config.yaml
hidden_size: 224
head_dim: 64
hidden_act: "tanh_gelu"
norm_eps: 1e-05
bias: "all"
init_std_down: 0.0
schedule: "cos"
Each number is 200 + 40 x the weight over its row's rms, rounded and kept within 0 to 999. Layers, rows and columns count from 0. The size before them is the row's rms in percent of the matrix's.

# down: layer 5 MLP down (transposed), 896x224, rms 0.0501, rows 267-297, columns 0-111
# up: layer 5 MLP up, 896x224, rms 0.192, rows 268-298, columns 0-111
down267,096,198,224,187,154,178,164,280,216,233,195,193,221,147,226,222,109,199,288,165,149,228,228,256,214,185,119,304,246,234,277,185,177,212,164,214,210,153,283,200,254,219,241,178,190,234,164,256,185,231,150,163,286,218,156,195,155,162,124,169,189,246,200,160,96,174,193,186,182,172,210,155,186,168,222,136,224,151,227,187,162,181,265,246,256,211,171,215,166,173,208,191,211,236,161,161,188,227,125,184,205,195,170,248,222,209,249,268,230,254,206,212,191
up268,101,225,274,202,139,204,260,170,264,232,220,127,132,242,183,214,157,260,213,163,228,181,180,174,142,279,194,132,194,169,226,210,205,122,231,178,252,261,251,184,201,180,226,190,175,243,245,255,135,198,167,167,208,208,276,212,223,179,232,187,183,163,166,226,233,202,168,171,155,173,195,196,160,185,225,163,190,217,75,191,223,162,182,179,149,152,180,120,278,260,167,162,179,186,250,223,242,260,258,148,196,232,164,197,224,128,144,201,194,283,196,206,186
down268,108,246,226,152,178,215,262,211,214,191,204,210,225,170,249,141,217,274,183,207,217,161,202,208,214,323,196,223,193,244,225,235,154,196,141,264,220,231,160,128,203,229,285,220,203,197,154,170,225,201,213,180,208,281,242,206,223,191,180,209,253,137,121,208,115,213,226,248,121,205,185,199,180,182,182,195,188,206,165,229,170,189,214,266,151,140,216,200,227,206,163,186,195,133,176,214,182,197,234,154,212,246,184,239,223,202,238,177,174,239,189,263,213
up269,099,170,135,180,128,171,156,123,194,198,226,171,190,173,242,145,195,241,141,176,223,196,181,218,198,175,252,252,224,267,197,223,231,205,140,158,210,210,173,202,189,206,231,202,166,232,138,180,201,240,189,231,219,181,210,225,233,218,202,204,182,89,176,163,263,146,191,224,204,155,243,223,208,203,232,224,212,196,101,223,180,218,229,141,247,159,134,148,216,164,234,244,209,173,225,142,138,179,223,152,152,228,197,139,229,163,212,232,279,216,207,222,250
down269,096,201,175,163,209,213,149,175,208,217,189,189,178,144,195,241,231,196,247,133,178,174,222,193,229,147,158,192,195,157,211,157,201,177,178,231,214,291,176,233,139,170,230,227,186,225,221,198,156,280,202,199,233,74,141,209,187,216,168,147,188,229,122,201,199,253,141,222,218,260,249,146,228,137,206,157,143,210,252,205,155,177,232,213,207,272,187,169,155,276,229,226,163,191,139,172,258,206,175,199,244,266,244,234,187,214,143,131,242,196,268,105,229
up270,096,156,119,105,207,169,178,221,260,252,148,206,195,273,176,248,214,214,202,129,189,250,200,216,280,199,225,197,151,138,178,276,204,119,179,234,221,263,244,211,150,198,258,160,296,136,158,208,260,221,193,164,173,180,279,252,147,192,231,135,187,197,240,187,160,133,167,202,195,249,269,205,184,208,163,212,172,228,206,182,221,203,201,154,261,176,224,253,173,219,209,197,180,220,177,100,235,301,151,182,195,210,218,140,193,253,231,145,183,255,195,222,220
down270,102,208,185,153,220,173,211,227,247,171,292,256,254,204,242,232,145,189,194,272,219,138,204,270,141,208,213,191,224,217,206,113,151,181,211,152,205,152,156,197,207,224,136,270,240,235,260,206,273,192,209,158,243,217,189,280,203,241,137,144,134,157,177,214,252,208,232,189,278,302,185,229,215,193,219,180,145,200,307,187,180,166,227,159,204,137,185,181,203,218,196,147,235,201,228,176,203,169,232,166,223,244,228,254,234,208,184,231,222,148,223,239,209
up271,103,128,239,244,165,178,215,167,191,178,167,140,254,231,209,233,165,180,259,189,249,258,291,236,211,197,243,146,232,226,221,152,229,226,259,207,264,202,267,297,195,292,140,175,272,203,213,237,218,168,172,162,266,184,313,187,137,171,200,197,217,159,238,179,221,168,205,201,159,220,189,189,194,256,186,196,167,230,196,218,208,153,205,138,261,205,244,201,131,179,168,143,218,219,131,208,89,189,248,290,219,186,244,197,183,133,186,185,259,234,222,187,182
down271,106,144,187,244,129,145,289,197,251,130,122,172,188,224,256,229,174,131,274,248,169,211,237,213,213,165,202,170,237,273,215,201,179,202,260,252,207,154,153,163,225,131,198,170,207,277,245,201,192,279,164,204,181,220,237,163,206,208,219,250,239,161,165,232,254,172,238,199,267,240,268,149,199,228,116,229,206,188,208,197,236,148,124,174,180,102,214,261,166,194,110,149,217,147,218,216,264,243,221,181,205,199,198,189,206,137,178,177,227,270,185,171,212
up272,097,238,204,171,210,239,75,186,187,187,203,212,218,107,220,217,230,185,180,178,179,211,167,221,223,164,188,141,197,193,229,183,182,245,234,199,230,223,172,256,218,204,265,113,190,245,194,236,211,201,180,178,191,191,197,196,189,165,223,202,218,193,228,173,141,208,228,167,174,180,301,206,253,191,215,172,161,261,155,246,139,188,106,224,235,213,197,199,273,203,162,171,183,174,150,131,187,216,153,218,208,186,190,211,228,209,155,229,236,153,202,201,251
down272,099,265,183,170,164,235,161,194,131,147,202,298,206,202,203,286,199,154,183,224,203,103,161,273,173,188,138,102,170,186,211,225,192,209,281,205,193,141,214,227,200,186,141,209,215,247,189,161,163,248,196,222,265,263,231,227,161,158,202,209,179,204,215,196,262,256,229,211,184,212,232,202,195,201,144,187,177,197,198,147,166,117,255,145,112,167,206,197,257,226,197,137,174,195,200,245,240,128,173,218,241,165,182,192,200,227,230,213,245,222,222,180,253
up273,101,204,168,224,118,248,205,125,148,149,176,243,179,224,261,183,126,220,158,161,239,150,172,212,231,151,224,149,217,236,201,158,170,123,198,256,191,209,214,275,233,209,178,178,225,197,224,226,145,287,146,228,179,176,284,170,238,162,229,218,215,219,209,216,238,247,108,192,203,228,213,180,240,215,237,188,133,134,143,227,196,285,194,161,225,137,233,221,201,250,234,287,177,259,174,210,171,222,238,153,206,99,204,197,200,162,273,232,120,210,147,195,259
down273,103,192,183,226,213,171,139,173,165,202,157,163,197,262,208,184,201,188,243,245,223,198,239,88,223,218,236,232,231,236,197,215,184,242,217,149,124,171,131,156,198,203,276,251,251,145,242,221,205,228,187,254,221,265,214,205,317,256,248,192,327,236,235,254,258,192,166,179,190,240,229,214,145,155,202,184,208,188,248,231,208,129,266,153,242,234,239,165,209,209,133,231,130,218,209,216,261,191,199,232,120,189,182,174,107,189,216,237,188,192,121,163,263
up274,098,140,254,146,152,247,240,254,162,217,248,194,134,167,210,232,259,253,209,218,229,162,141,175,148,226,174,234,249,185,229,191,254,187,245,206,119,133,148,217,202,251,186,140,170,198,241,248,243,312,230,196,179,183,220,217,184,208,228,204,218,182,262,250,165,193,210,181,197,178,198,220,120,209,184,244,218,143,226,168,198,262,243,128,191,172,162,191,175,106,169,219,203,219,224,175,103,226,199,188,229,177,291,288,279,218,244,275,196,147,216,198,152
down274,101,186,253,148,191,242,199,256,222,195,208,221,210,90,193,232,190,230,203,268,231,251,186,252,236,108,203,230,217,248,231,232,295,190,131,199,160,184,149,172,184,232,149,199,185,91,227,198,231,220,226,193,187,251,139,266,128,238,176,190,233,187,255,188,231,143,147,252,176,272,174,275,196,251,230,197,188,147,134,209,175,217,196,223,137,242,171,200,167,206,123,208,199,220,181,151,219,319,231,191,204,180,218,199,133,203,189,161,163,147,264,182,216
up275,097,178,236,194,178,214,187,219,241,213,220,212,201,231,250,220,197,188,212,161,164,213,167,169,230,271,182,143,194,155,232,171,258,217,212,224,142,160,289,145,182,186,215,103,177,251,180,136,201,197,129,154,180,166,141,153,194,201,195,228,207,162,163,181,172,242,251,280,201,236,194,159,226,260,212,187,184,158,186,203,214,237,200,220,230,258,161,98,299,181,249,283,153,210,253,195,220,203,163,243,248,189,241,178,187,185,168,195,229,199,171,144,263
down275,093,249,182,199,127,221,226,201,170,231,173,299,197,156,145,254,168,240,213,280,205,159,127,177,253,116,143,181,141,223,217,284,213,148,153,148,234,197,221,195,159,206,154,264,225,144,222,223,157,205,206,218,98,191,178,228,225,165,226,192,267,215,193,222,168,154,275,195,158,151,266,212,242,197,185,206,252,160,217,115,151,137,195,138,199,235,227,191,236,238,176,219,179,171,220,282,196,186,275,180,182,200,223,123,194,177,215,147,119,217,176,167,213
up276,102,189,240,241,171,232,236,238,231,195,198,223,204,180,180,154,172,191,178,133,187,292,129,229,227,117,174,187,153,130,288,161,267,205,176,224,215,217,108,220,209,140,214,123,237,249,184,205,165,213,170,191,208,147,256,156,158,169,204,138,237,221,262,142,155,168,251,227,133,137,207,229,180,264,185,199,182,208,235,147,221,169,189,214,266,217,251,131,206,202,198,202,190,257,158,163,266,228,177,210,193,139,177,134,273,206,191,145,236,230,255,227,237
down276,098,310,201,170,251,253,257,144,223,197,173,110,182,191,239,177,169,177,253,207,194,185,161,249,201,238,258,201,241,250,181,212,197,180,207,177,208,210,204,196,154,187,128,191,96,210,159,164,251,214,218,133,244,217,263,184,236,208,206,229,198,155,186,156,242,207,165,230,202,235,121,207,161,201,175,193,199,229,223,209,157,195,301,252,170,237,230,197,151,213,227,197,195,161,215,206,182,161,162,241,248,143,206,197,166,161,268,150,202,172,180,205,180
up277,102,180,213,183,187,193,225,265,189,203,164,236,174,162,212,164,198,134,170,201,166,169,224,163,181,213,175,243,220,208,212,213,228,107,241,213,142,169,144,229,143,230,185,209,190,263,215,262,178,235,235,187,195,244,200,226,139,257,212,229,219,165,233,213,179,195,149,122,219,196,206,233,148,202,178,154,238,184,266,278,223,178,222,226,149,241,215,156,208,172,202,232,177,167,169,133,253,225,208,220,120,235,165,234,138,188,237,255,180,148,177,231,200
down277,101,204,203,189,230,218,228,218,229,245,184,284,253,191,229,199,179,249,189,154,218,261,136,203,149,163,251,201,241,166,217,251,180,206,197,240,199,239,184,222,193,213,220,308,192,186,229,233,291,227,250,183,206,170,218,172,233,225,148,209,88,245,225,176,223,182,166,260,120,161,204,165,152,148,186,196,128,209,148,242,197,151,201,275,229,220,168,233,177,178,167,230,188,218,231,251,241,137,193,210,159,311,152,215,273,181,269,177,194,137,244,202,118
up278,100,176,232,165,239,210,206,222,203,142,195,233,236,205,219,140,212,236,243,174,196,165,224,185,228,164,247,246,208,257,209,123,182,240,217,173,265,168,203,124,275,273,164,146,205,185,258,205,208,246,216,162,196,269,179,169,220,258,197,227,223,109,167,166,221,205,230,203,236,188,156,181,168,238,273,125,177,221,162,226,143,232,222,159,182,201,220,157,202,202,172,107,246,224,230,204,167,208,163,152,175,134,197,239,168,193,210,208,198,246,204,171,118
down278,109,176,206,210,235,173,164,217,137,136,152,195,266,147,176,183,135,228,203,146,185,220,120,217,256,215,246,139,220,156,280,232,203,178,252,172,277,207,195,268,171,155,145,231,222,267,223,122,184,171,206,178,231,123,212,257,183,234,192,190,196,207,235,244,244,119,197,208,180,202,159,208,231,208,249,224,267,228,222,187,254,251,213,174,158,196,77,177,177,211,206,195,214,224,169,223,158,248,270,224,238,189,235,117,164,269,229,232,188,160,235,156,182
up279,108,258,218,250,209,203,230,231,140,292,241,254,215,169,230,164,238,224,188,217,170,200,183,229,236,159,191,190,187,164,198,169,216,180,198,202,155,252,162,229,176,223,210,209,153,282,193,216,250,75,151,163,172,226,175,224,173,165,254,177,205,131,257,214,235,159,148,163,235,247,195,176,203,178,182,243,243,200,142,198,260,193,158,182,267,156,196,251,185,171,223,196,213,200,255,170,213,167,105,216,110,176,242,157,90,200,210,242,200,159,158,232,142
down279,108,265,164,182,149,205,159,191,170,252,215,183,232,221,195,262,183,165,182,148,229,210,218,238,183,289,219,224,255,166,136,204,150,237,194,171,214,211,252,215,194,199,222,227,178,260,199,193,212,138,222,158,259,190,203,173,169,187,201,175,199,191,126,255,144,233,129,91,184,231,241,205,240,190,303,227,207,186,120,213,175,209,112,137,169,140,246,157,212,126,143,233,269,232,181,136,181,240,267,139,186,238,214,242,155,216,270,226,170,213,178,198,191
up280,104,170,165,155,257,181,130,169,174,196,245,182,177,177,142,273,200,154,146,230,208,174,184,249,190,207,166,238,242,164,193,166,140,129,231,188,207,208,218,244,243,185,212,207,240,221,161,208,279,181,228,263,218,235,188,237,176,153,233,219,180,219,157,224,238,248,161,290,196,213,163,219,220,227,248,163,193,228,329,140,218,284,228,154,149,219,189,203,231,169,182,236,178,178,171,175,238,207,250,185,217,220,256,148,209,206,153,169,216,211,146,170,172
down280,102,241,245,263,210,173,161,176,152,220,188,167,226,191,179,258,150,217,193,219,309,198,217,227,247,225,168,224,196,208,189,153,249,196,232,171,301,196,247,213,197,178,226,235,210,204,133,129,202,230,207,209,229,293,215,172,195,222,190,210,200,190,183,222,207,220,210,108,206,114,206,173,217,186,186,168,198,153,231,264,197,119,211,148,225,182,157,269,218,242,189,237,148,171,231,212,198,183,149,196,220,153,199,134,173,209,202,206,145,172,239,240,281
up281,097,160,235,198,125,241,235,230,171,162,182,219,200,195,246,144,206,228,169,228,90,214,232,258,192,246,195,260,178,202,153,208,257,65,196,181,230,172,215,237,165,148,188,243,255,115,241,245,156,261,224,191,175,182,220,207,195,215,143,252,250,168,160,193,217,153,179,200,236,189,235,139,129,182,215,199,240,154,165,169,202,148,213,235,196,196,233,215,190,105,197,227,209,247,180,258,264,210,268,180,165,271,231,172,208,191,155,197,240,213,237,242,258
down281,100,166,206,217,208,274,261,111,216,221,175,167,218,197,222,129,149,179,250,219,171,214,198,207,250,179,245,192,227,180,147,153,278,186,192,217,152,177,192,243,188,159,219,242,154,183,205,238,218,186,165,204,191,115,175,169,187,196,176,269,144,165,222,144,219,174,190,217,275,230,191,136,200,140,165,212,183,189,255,227,227,151,201,243,175,251,139,227,175,127,195,205,200,191,164,203,219,148,209,88,241,229,215,232,286,272,241,201,191,249,234,188,213
up282,100,213,209,192,194,273,183,209,137,249,198,205,229,127,172,220,237,127,189,289,144,227,148,228,231,260,199,259,161,269,199,150,132,164,221,144,207,224,220,225,333,201,188,218,260,227,122,190,296,186,201,189,205,220,203,194,229,228,237,228,211,155,207,223,192,227,184,143,218,258,202,210,163,185,225,199,185,283,138,190,224,221,176,142,145,256,207,212,187,158,233,231,168,148,249,248,163,220,193,236,100,233,223,175,151,144,198,172,167,238,150,151,161
down282,102,203,186,113,207,215,144,147,203,196,200,237,257,193,158,272,275,282,224,202,171,191,144,220,154,205,156,237,187,255,339,205,203,167,183,221,230,179,145,95,136,292,171,203,256,175,99,136,117,240,260,129,179,162,259,236,218,238,198,216,233,180,164,227,169,258,230,283,232,231,226,192,178,143,202,177,233,221,208,280,138,194,204,187,193,234,180,222,162,214,205,194,199,158,142,167,154,140,251,200,214,201,220,171,228,208,227,154,174,206,167,233,174
up283,111,190,216,227,165,212,184,158,95,197,111,217,210,182,240,195,150,243,200,170,213,258,207,235,224,218,244,220,211,279,165,212,255,236,149,163,204,187,221,179,191,200,228,223,139,201,213,206,158,203,193,167,176,122,229,147,245,163,163,254,185,190,267,152,262,157,181,110,199,135,252,239,238,127,213,186,209,190,178,198,276,202,214,187,260,164,192,131,191,290,263,202,199,245,102,186,202,217,178,215,215,261,186,199,147,241,166,292,227,275,266,162,149
down283,114,132,246,200,154,178,219,195,206,266,209,142,207,179,151,174,248,193,228,173,192,213,236,200,164,223,181,177,182,134,278,190,235,230,172,222,229,262,251,207,209,171,192,235,199,161,259,160,186,222,210,233,188,247,200,193,131,198,187,203,138,224,237,204,222,345,196,187,174,171,228,262,227,343,187,174,196,242,188,223,95,207,174,160,169,208,165,142,210,205,234,159,176,225,173,139,145,200,225,257,199,280,197,216,201,246,239,217,230,192,235,176,181
up284,108,143,184,186,250,207,102,234,204,184,172,251,243,187,208,210,226,294,235,202,161,197,226,267,253,172,161,226,157,157,204,217,148,186,228,182,204,256,187,93,86,149,181,182,237,235,205,239,158,202,215,149,151,182,167,195,210,165,227,210,179,223,187,238,206,220,216,260,230,232,248,175,177,194,210,226,225,129,279,202,145,308,194,225,279,274,185,291,208,164,156,230,201,236,223,137,206,131,228,246,175,241,229,232,198,203,163,232,238,166,209,197,216
down284,106,170,222,179,196,165,199,267,216,210,191,238,196,151,237,241,189,120,180,222,177,235,158,142,148,185,104,243,278,187,214,205,187,85,193,191,180,217,209,184,165,188,198,211,162,172,184,206,230,210,179,186,218,157,275,188,247,162,189,184,224,250,166,249,211,270,223,269,184,223,255,181,228,221,259,198,220,164,209,210,189,252,284,174,202,187,230,175,207,120,197,252,249,228,133,328,236,145,227,205,232,233,160,182,183,244,204,200,155,202,192,225,270
up285,090,128,222,181,186,199,148,207,251,170,158,247,203,130,234,129,222,227,208,221,184,248,154,227,194,199,199,144,188,164,204,190,218,169,132,218,203,133,200,177,175,210,270,187,245,194,212,196,247,197,100,188,198,109,223,236,171,229,246,265,287,161,185,184,137,278,210,201,257,257,203,184,190,146,195,122,196,220,216,233,171,308,239,206,179,245,146,123,265,195,201,202,223,241,180,241,124,151,277,224,182,253,188,222,190,188,291,206,205,161,212,181,183
down285,083,217,190,218,182,186,119,271,151,132,152,159,214,276,172,166,239,189,214,205,126,205,214,230,200,220,203,226,218,253,184,215,268,241,200,152,216,120,192,163,185,109,150,190,165,188,190,178,154,175,179,144,237,198,177,173,151,183,188,226,183,239,215,263,258,202,174,221,221,177,269,277,166,255,176,222,204,168,193,203,222,206,178,194,159,239,223,208,211,248,250,226,224,140,150,204,214,253,223,146,189,231,156,217,136,162,274,141,208,195,176,163,234
up286,105,239,296,214,216,202,210,139,161,181,178,140,144,219,182,184,211,230,201,195,179,125,148,220,165,242,253,105,194,220,284,124,153,142,186,140,199,180,130,177,113,287,277,188,166,291,217,254,162,227,201,225,158,255,192,194,258,213,205,299,176,267,270,150,265,187,183,207,145,191,197,197,213,161,171,210,184,177,280,186,206,182,152,251,206,198,256,183,218,226,214,202,148,252,193,233,243,205,152,160,217,225,238,254,187,232,216,246,192,114,128,150,215
down286,106,195,195,235,205,210,262,171,222,196,159,190,172,193,225,252,219,220,158,289,236,249,296,254,118,218,191,200,224,230,243,225,192,242,229,263,233,268,192,189,247,144,215,170,165,193,170,212,237,215,204,231,239,187,227,206,210,145,124,252,204,148,157,212,135,119,214,187,212,113,156,189,197,204,197,146,122,250,222,189,201,232,186,229,201,273,158,188,235,233,229,154,145,214,260,143,179,196,237,162,245,184,165,183,199,148,154,159,221,186,233,264,181
up287,104,120,212,150,133,136,244,172,210,175,182,230,197,293,213,151,159,107,211,200,154,127,233,246,271,159,187,191,244,194,135,172,217,200,168,204,248,212,282,255,250,151,247,227,212,220,213,196,248,154,189,188,231,194,184,195,200,155,231,117,185,276,137,150,153,165,167,247,157,197,221,153,249,207,145,244,154,191,198,150,204,310,217,227,130,194,148,236,171,220,178,189,203,244,205,177,195,274,211,231,261,104,180,264,226,235,172,204,188,241,238,224,211
down287,108,208,156,186,197,194,222,236,247,205,145,184,185,158,283,124,276,237,185,109,189,200,147,211,130,156,270,244,263,228,216,255,233,191,211,211,205,181,195,128,181,138,191,238,196,236,175,234,256,235,215,164,207,191,212,223,149,158,185,186,185,179,114,162,244,166,292,192,184,249,269,183,229,193,97,241,211,194,200,184,261,194,212,208,242,138,213,216,165,232,195,194,232,188,210,231,134,198,191,143,165,199,157,189,223,262,225,171,262,217,183,197,181
up288,098,213,206,170,238,241,179,169,247,198,254,184,279,260,158,253,135,200,189,167,190,175,253,193,211,259,243,200,171,200,182,232,144,175,275,292,222,168,243,154,153,179,226,124,171,235,257,164,303,258,220,197,136,216,181,169,158,140,191,179,268,211,171,254,227,161,230,151,214,227,145,175,245,214,178,225,152,125,164,203,145,284,164,144,204,256,155,193,236,200,142,195,255,212,180,182,231,221,231,171,177,221,209,229,218,195,236,229,215,212,200,172,182
down288,092,136,106,291,150,215,238,194,182,275,188,188,200,253,162,181,202,199,234,233,186,158,169,133,241,158,150,257,244,197,247,202,187,151,268,161,185,230,205,274,329,243,182,191,197,202,160,175,217,160,165,150,241,160,175,152,219,185,296,190,186,208,250,180,177,236,124,144,165,189,205,160,219,244,197,256,176,277,279,169,222,137,196,211,217,210,130,188,204,172,145,196,163,168,246,200,165,199,179,217,215,191,146,212,170,204,200,226,189,210,247,214,310
up289,098,244,145,242,243,135,147,184,105,221,231,222,196,266,236,106,220,220,223,138,179,215,260,241,214,195,207,154,209,224,112,294,188,281,206,265,195,186,195,247,197,184,146,155,198,168,121,189,200,242,171,223,132,247,135,223,200,206,168,224,216,217,204,229,255,235,167,225,259,267,198,267,231,234,250,180,172,250,166,150,197,229,174,118,171,207,224,236,215,195,238,239,244,221,179,182,191,179,195,219,239,168,260,157,303,207,232,199,196,201,274,205,181
down289,096,211,264,247,122,204,193,205,226,247,122,238,205,129,191,147,208,219,192,279,176,202,80,253,227,235,187,169,250,214,205,214,216,188,148,155,258,180,238,179,183,195,205,234,200,310,166,189,182,208,197,195,138,174,194,157,252,185,258,193,236,247,195,211,164,173,244,158,213,159,192,221,155,209,211,225,186,211,265,294,250,257,161,172,216,107,203,194,196,220,188,246,171,201,226,236,210,261,221,207,222,216,175,229,151,172,200,160,140,189,220,176,218
up290,100,250,236,247,197,244,137,179,161,311,196,178,227,156,182,266,196,198,142,267,194,204,132,217,165,124,183,186,245,240,200,208,176,194,151,214,235,262,161,204,163,231,158,136,211,220,211,197,172,162,208,208,179,255,201,118,209,245,172,265,151,227,207,203,272,217,184,120,185,155,175,287,112,170,271,145,228,195,242,208,267,189,161,194,206,194,150,204,272,140,194,194,147,182,211,159,194,109,258,202,203,231,196,167,160,257,209,212,265,212,168,195,173
down290,092,215,169,172,192,240,163,220,233,217,213,224,189,263,130,243,227,160,185,155,229,189,290,187,243,155,181,207,216,146,220,312,168,181,214,148,169,187,228,285,271,177,232,291,231,170,155,202,263,194,188,219,277,215,152,227,235,153,146,215,121,125,184,177,283,226,178,177,147,222,192,167,205,203,140,230,157,182,219,176,219,201,194,186,184,109,206,192,223,172,218,244,237,174,215,218,163,194,254,254,157,215,203,140,215,163,256,173,158,135,185,167,202
up291,105,238,157,213,254,195,214,141,214,184,209,145,251,231,159,225,120,190,213,202,197,188,211,237,177,236,87,175,234,130,228,201,150,216,251,216,221,201,195,158,197,183,180,206,196,224,229,175,192,207,220,141,277,203,249,185,290,238,171,228,233,241,229,178,215,258,186,167,190,196,193,211,140,198,195,188,223,217,165,285,230,294,61,140,217,228,170,151,185,221,174,213,206,212,199,226,247,281,207,171,187,164,222,251,234,182,201,175,186,219,173,236,153
down291,104,200,156,217,238,227,236,186,181,183,217,155,192,132,143,251,175,171,153,176,171,160,151,175,211,109,157,184,217,183,272,157,224,176,164,231,161,233,190,163,197,200,106,148,205,225,269,201,191,206,150,224,175,226,203,222,200,186,167,262,142,221,228,161,231,208,246,155,214,209,205,154,207,204,204,234,230,124,282,230,196,312,125,234,219,191,177,185,172,165,169,184,204,203,156,176,208,219,170,138,166,283,208,216,230,213,177,194,172,129,142,103,141
up292,090,191,269,190,219,147,221,195,194,215,178,183,247,149,207,186,224,119,245,174,178,185,266,221,242,201,182,238,254,200,235,112,141,201,145,103,272,159,135,184,216,182,224,195,194,184,148,154,260,183,214,186,195,194,141,236,227,175,199,100,225,183,273,182,184,178,234,161,272,238,239,143,168,175,299,248,150,177,216,187,230,176,173,273,195,155,250,127,229,214,234,170,165,242,235,221,187,235,190,231,142,289,177,232,269,158,178,192,212,219,268,226,228
down292,093,180,224,227,259,230,253,163,228,172,252,197,197,197,232,164,162,179,176,217,227,192,151,238,201,192,236,203,158,249,187,185,194,191,242,210,145,314,183,219,160,187,230,233,193,190,277,200,230,135,221,190,229,270,241,213,165,307,193,246,239,251,160,220,163,218,218,192,212,172,199,223,196,145,236,189,190,215,197,213,164,142,161,102,183,272,229,254,215,173,148,188,165,198,231,168,258,269,184,178,185,179,184,127,194,226,180,232,164,188,190,296,174
up293,099,171,175,194,193,236,163,179,240,143,193,207,190,167,188,182,175,104,199,235,127,180,182,218,194,212,208,230,204,160,180,207,149,246,220,139,150,106,224,248,161,130,159,129,139,204,177,169,247,218,218,267,200,290,232,155,184,228,205,218,159,138,186,174,208,252,194,183,231,115,190,164,148,199,186,253,301,227,243,178,181,230,119,107,143,200,253,171,250,205,164,167,227,315,109,148,253,252,196,234,191,219,214,176,200,213,207,224,223,161,144,216,201
down293,104,190,137,201,176,99,124,213,243,181,64,253,304,185,218,108,154,235,205,194,275,204,186,193,179,200,188,192,170,156,224,186,206,189,201,150,201,126,160,153,172,192,195,185,223,178,218,221,183,175,160,174,142,220,214,202,223,175,246,156,144,258,249,128,177,214,252,193,164,211,225,197,206,268,187,201,183,234,220,205,149,163,198,188,175,261,234,171,143,187,194,168,222,278,151,203,225,233,159,232,223,212,210,185,312,224,248,189,186,213,217,174,261
up294,094,232,146,184,181,266,216,207,177,268,252,189,211,149,177,86,172,216,210,94,204,244,230,227,205,175,202,213,135,240,191,228,173,199,188,270,220,238,243,141,209,212,166,123,145,206,213,184,207,143,154,260,165,227,191,222,178,233,246,222,256,187,260,215,229,243,238,132,185,131,256,212,139,194,218,204,189,215,197,228,221,250,171,205,207,205,197,200,152,233,190,230,196,203,177,232,280,190,259,158,228,208,211,237,225,191,127,156,194,234,254,226,194
down294,081,226,197,219,180,129,195,245,221,264,283,209,169,220,194,166,263,205,135,199,175,217,171,290,154,200,237,199,279,225,188,228,184,174,181,199,211,274,67,250,291,245,214,291,234,110,171,239,210,168,153,184,209,192,186,209,138,220,226,169,219,150,166,297,189,235,232,179,223,207,216,242,166,157,204,211,154,234,171,153,235,134,115,224,177,239,221,188,259,228,177,229,191,153,276,121,160,193,275,193,215,238,189,198,229,195,129,209,181,156,165,167,176
up295,091,208,258,177,229,202,236,207,192,122,157,159,166,199,167,216,230,233,261,223,207,197,289,216,182,190,186,243,231,117,129,256,223,203,135,222,189,152,201,170,154,150,147,249,207,191,185,134,212,149,230,156,233,218,241,161,294,246,252,203,207,174,226,143,171,221,246,241,160,223,142,172,243,198,201,239,209,215,197,198,213,234,224,180,208,143,266,180,243,243,228,246,271,196,196,205,181,178,200,195,180,282,195,134,201,157,231,198,209,223,142,151,200
down295,092,158,134,263,186,153,191,250,197,258,171,142,207,199,237,160,115,181,187,134,204,150,204,259,207,171,250,202,164,268,220,179,213,97,138,211,190,190,163,218,233,179,243,227,197,195,237,196,143,183,151,219,160,175,200,202,245,219,221,215,250,270,169,197,237,186,154,226,238,218,208,177,237,171,163,177,191,184,172,243,264,178,215,176,263,203,213,163,193,178,207,255,122,223,219,131,223,240,226,141,229,150,133,142,171,215,192,169,169,254,182,169,261
up296,096,174,189,193,143,173,246,186,103,219,193,260,157,154,206,195,124,146,202,166,195,240,205,142,165,189,213,249,271,133,202,181,189,260,120,211,226,159,198,156,122,244,191,210,187,160,223,175,228,265,108,162,135,207,185,187,183,191,230,290,183,198,183,172,234,213,207,178,147,243,268,219,151,193,167,216,242,193,210,228,184,207,224,241,199,239,211,173,187,238,147,184,199,169,251,170,161,297,238,296,178,131,245,240,201,225,188,122,130,188,215,273,155
down296,102,230,186,199,148,216,245,266,203,174,197,230,254,205,276,168,155,236,259,218,166,186,251,150,167,145,205,226,229,188,146,194,230,241,168,182,208,231,179,212,192,167,180,209,217,255,136,107,233,227,118,171,275,175,194,253,141,234,211,194,143,247,211,211,264,107,187,281,257,236,187,232,250,245,275,257,187,261,204,192,200,186,212,196,260,206,128,231,136,133,155,193,183,236,204,172,285,210,137,278,220,206,156,191,111,121,153,229,177,196,236,194,192
up297,098,280,217,244,170,139,174,150,179,260,149,131,197,202,223,225,124,117,179,203,185,196,186,216,184,152,244,279,199,195,210,181,175,206,208,162,186,174,214,152,199,191,195,231,179,272,181,190,174,88,213,209,172,206,238,181,173,257,273,275,163,190,173,115,230,186,176,169,251,168,170,183,159,214,246,216,173,221,145,217,229,158,158,250,176,225,205,220,118,243,173,181,118,200,171,270,204,182,209,155,185,218,221,225,220,190,219,185,211,197,127,176,189
down297,093,139,204,218,207,225,180,188,162,199,233,206,203,185,203,177,230,212,202,246,167,175,239,152,208,205,227,226,148,285,234,141,213,286,224,228,202,193,190,182,267,138,273,136,213,176,206,222,174,250,195,236,201,232,203,219,169,195,259,234,225,335,185,222,155,228,206,271,231,243,165,173,191,187,131,166,276,230,185,210,132,163,214,198,209,228,269,228,154,236,175,204,302,176,136,198,171,231,241,156,168,219,172,193,206,167,260,113,215,175,194,210,228
up298,100,191,172,229,189,223,267,172,168,176,174,131,245,173,174,159,235,175,197,262,284,223,296,188,257,169,199,200,169,244,224,222,162,197,260,220,259,200,169,180,196,161,164,236,235,200,245,203,199,213,211,198,205,164,258,245,189,209,166,156,225,167,192,236,147,235,189,233,191,236,229,166,161,276,208,134,173,148,172,189,145,182,190,178,187,170,179,213,219,110,198,247,179,203,82,149,168,117,166,210,155,201,236,228,219,159,166,295,146,276,259,102,247